config.yaml
n_layer: 15
d_model: 64
n_head: 2
n_kv_head: 2
head_dim: 32
d_mlp: 256
vocab_size: 1213
activation: "gelu"
norm: "rmsnorm"
norm_place: "pre"
norm_eps: 1e-06
positions: "rope"
rope_base: 10000.0
rope_fraction: 1.0
qk_norm: true
attn_scale: 0.222
bias: "none"
tie_embeddings: false
parallel_block: false
extras: ["local attention windows", "value embeddings", "hashed n-gram embeddings", "learned residual scales", "skips across layers", "capped logits"]
init: "uniform"
init_std_qkv: 0.0736
init_std_o: 0.0
init_std_up: 0.0736
init_std_down: 0.0
optimizer: "adamw"
lr: 0.0046
beta1: 0.9
beta2: 0.99
weight_decay: 0.04
lr_head: 0.007
warmup_steps: 239
schedule: "wsd"
decay_fraction: 0.313
decay_shape: "sqrt"
final_lr_fraction: 0.0
batch_tokens: 16384
seq_len: 256
doc_mask: true
train_tokens: 119600000
steps: 7300
dataset: "wikipedia_en"
Each number is 500 + 40 x the weight over its row's rms, rounded and kept within 0 to 999. Layers, rows and columns count from 0. Numbers have three digits each. The size before them is the row's rms in percent of the matrix's.

# layer 5 attention query, 64x64, rms 0.266, rows 51-63, columns 0-63
149:477540458446502429433497463523456449536535497522542525467510528457455551574505438526540468499482501474511521400547533503458512464482478489500465478470482510491535483561551552517559405433525547
099:491482475459462561495504511498484475442568482594489544520476468507556505548450446457451410528495515445495496523548472500503453426531468522504411494474503511426509544520561539478501552482508425
118:522488561565491608505520514486474531480524468526470486497466476554526495447489544491491446508509494502563474628508483536526502472574487537454566505478490485444477492520484466494440564528490400
107:455512470439518430465515502517440449480522483520488494535536502482462534497483478530522483463525545436513544427483559457479494471478420470493481452585547535560538502494586572553509444523553548
090:503485425531483490449464505493563455556492509485541505506496493461496516568511403542436489498543435506536505469534444575559494519441558446503530493497475454513515449531494515517584422443462492
071:488495552507473491445476515519477576454517503487484442550461530432501486544463499581418486442549491497525499490555518496481489415450486505484456499602541492575512539498549562491510522509577517
096:450485462437521603499522516488470501474449456450530539481486542478507491525504524502507471502460529562421506469556479450448542423524521530544483516514451518476469564567534544598544546531474488
081:520432564522502460536496525480415473391486500537484467521531468492470503468474566504493514494528490500508501585481521445522468517561443511471403525518528513443460531527491471465395535468518527
082:545482533533520558520534530541492437520501474544529449511484399571550531509498537512535583514503568524511485568506505464484481609533574488479461455466488548469467483490441544512452532509519478
082:509472511486453475487463566474498506493549452417491531512467565452527468522477409482445465484483487472524505488549542510550456437481509478573526478484580473534421540530509573456573516539508462
083:509580522516570576556539473522482494508524497512479519474510484493398522462540555496513452516491525495512443494533532577518576475504436538422489467498431432501487462532549504539490568445525493
081:526424586526410547499523521498480547473478480480485484560473447458474448444470552572490515482531513521528489564476570469532488424511486555510478486590527532455459485534512548493512535519556481
075:434545409502528500476464448516525517546441480492587576526471512540498528510537451458486496520476530526466508482508465536463560511474553457487553540452448452523511511514512435533582428482446466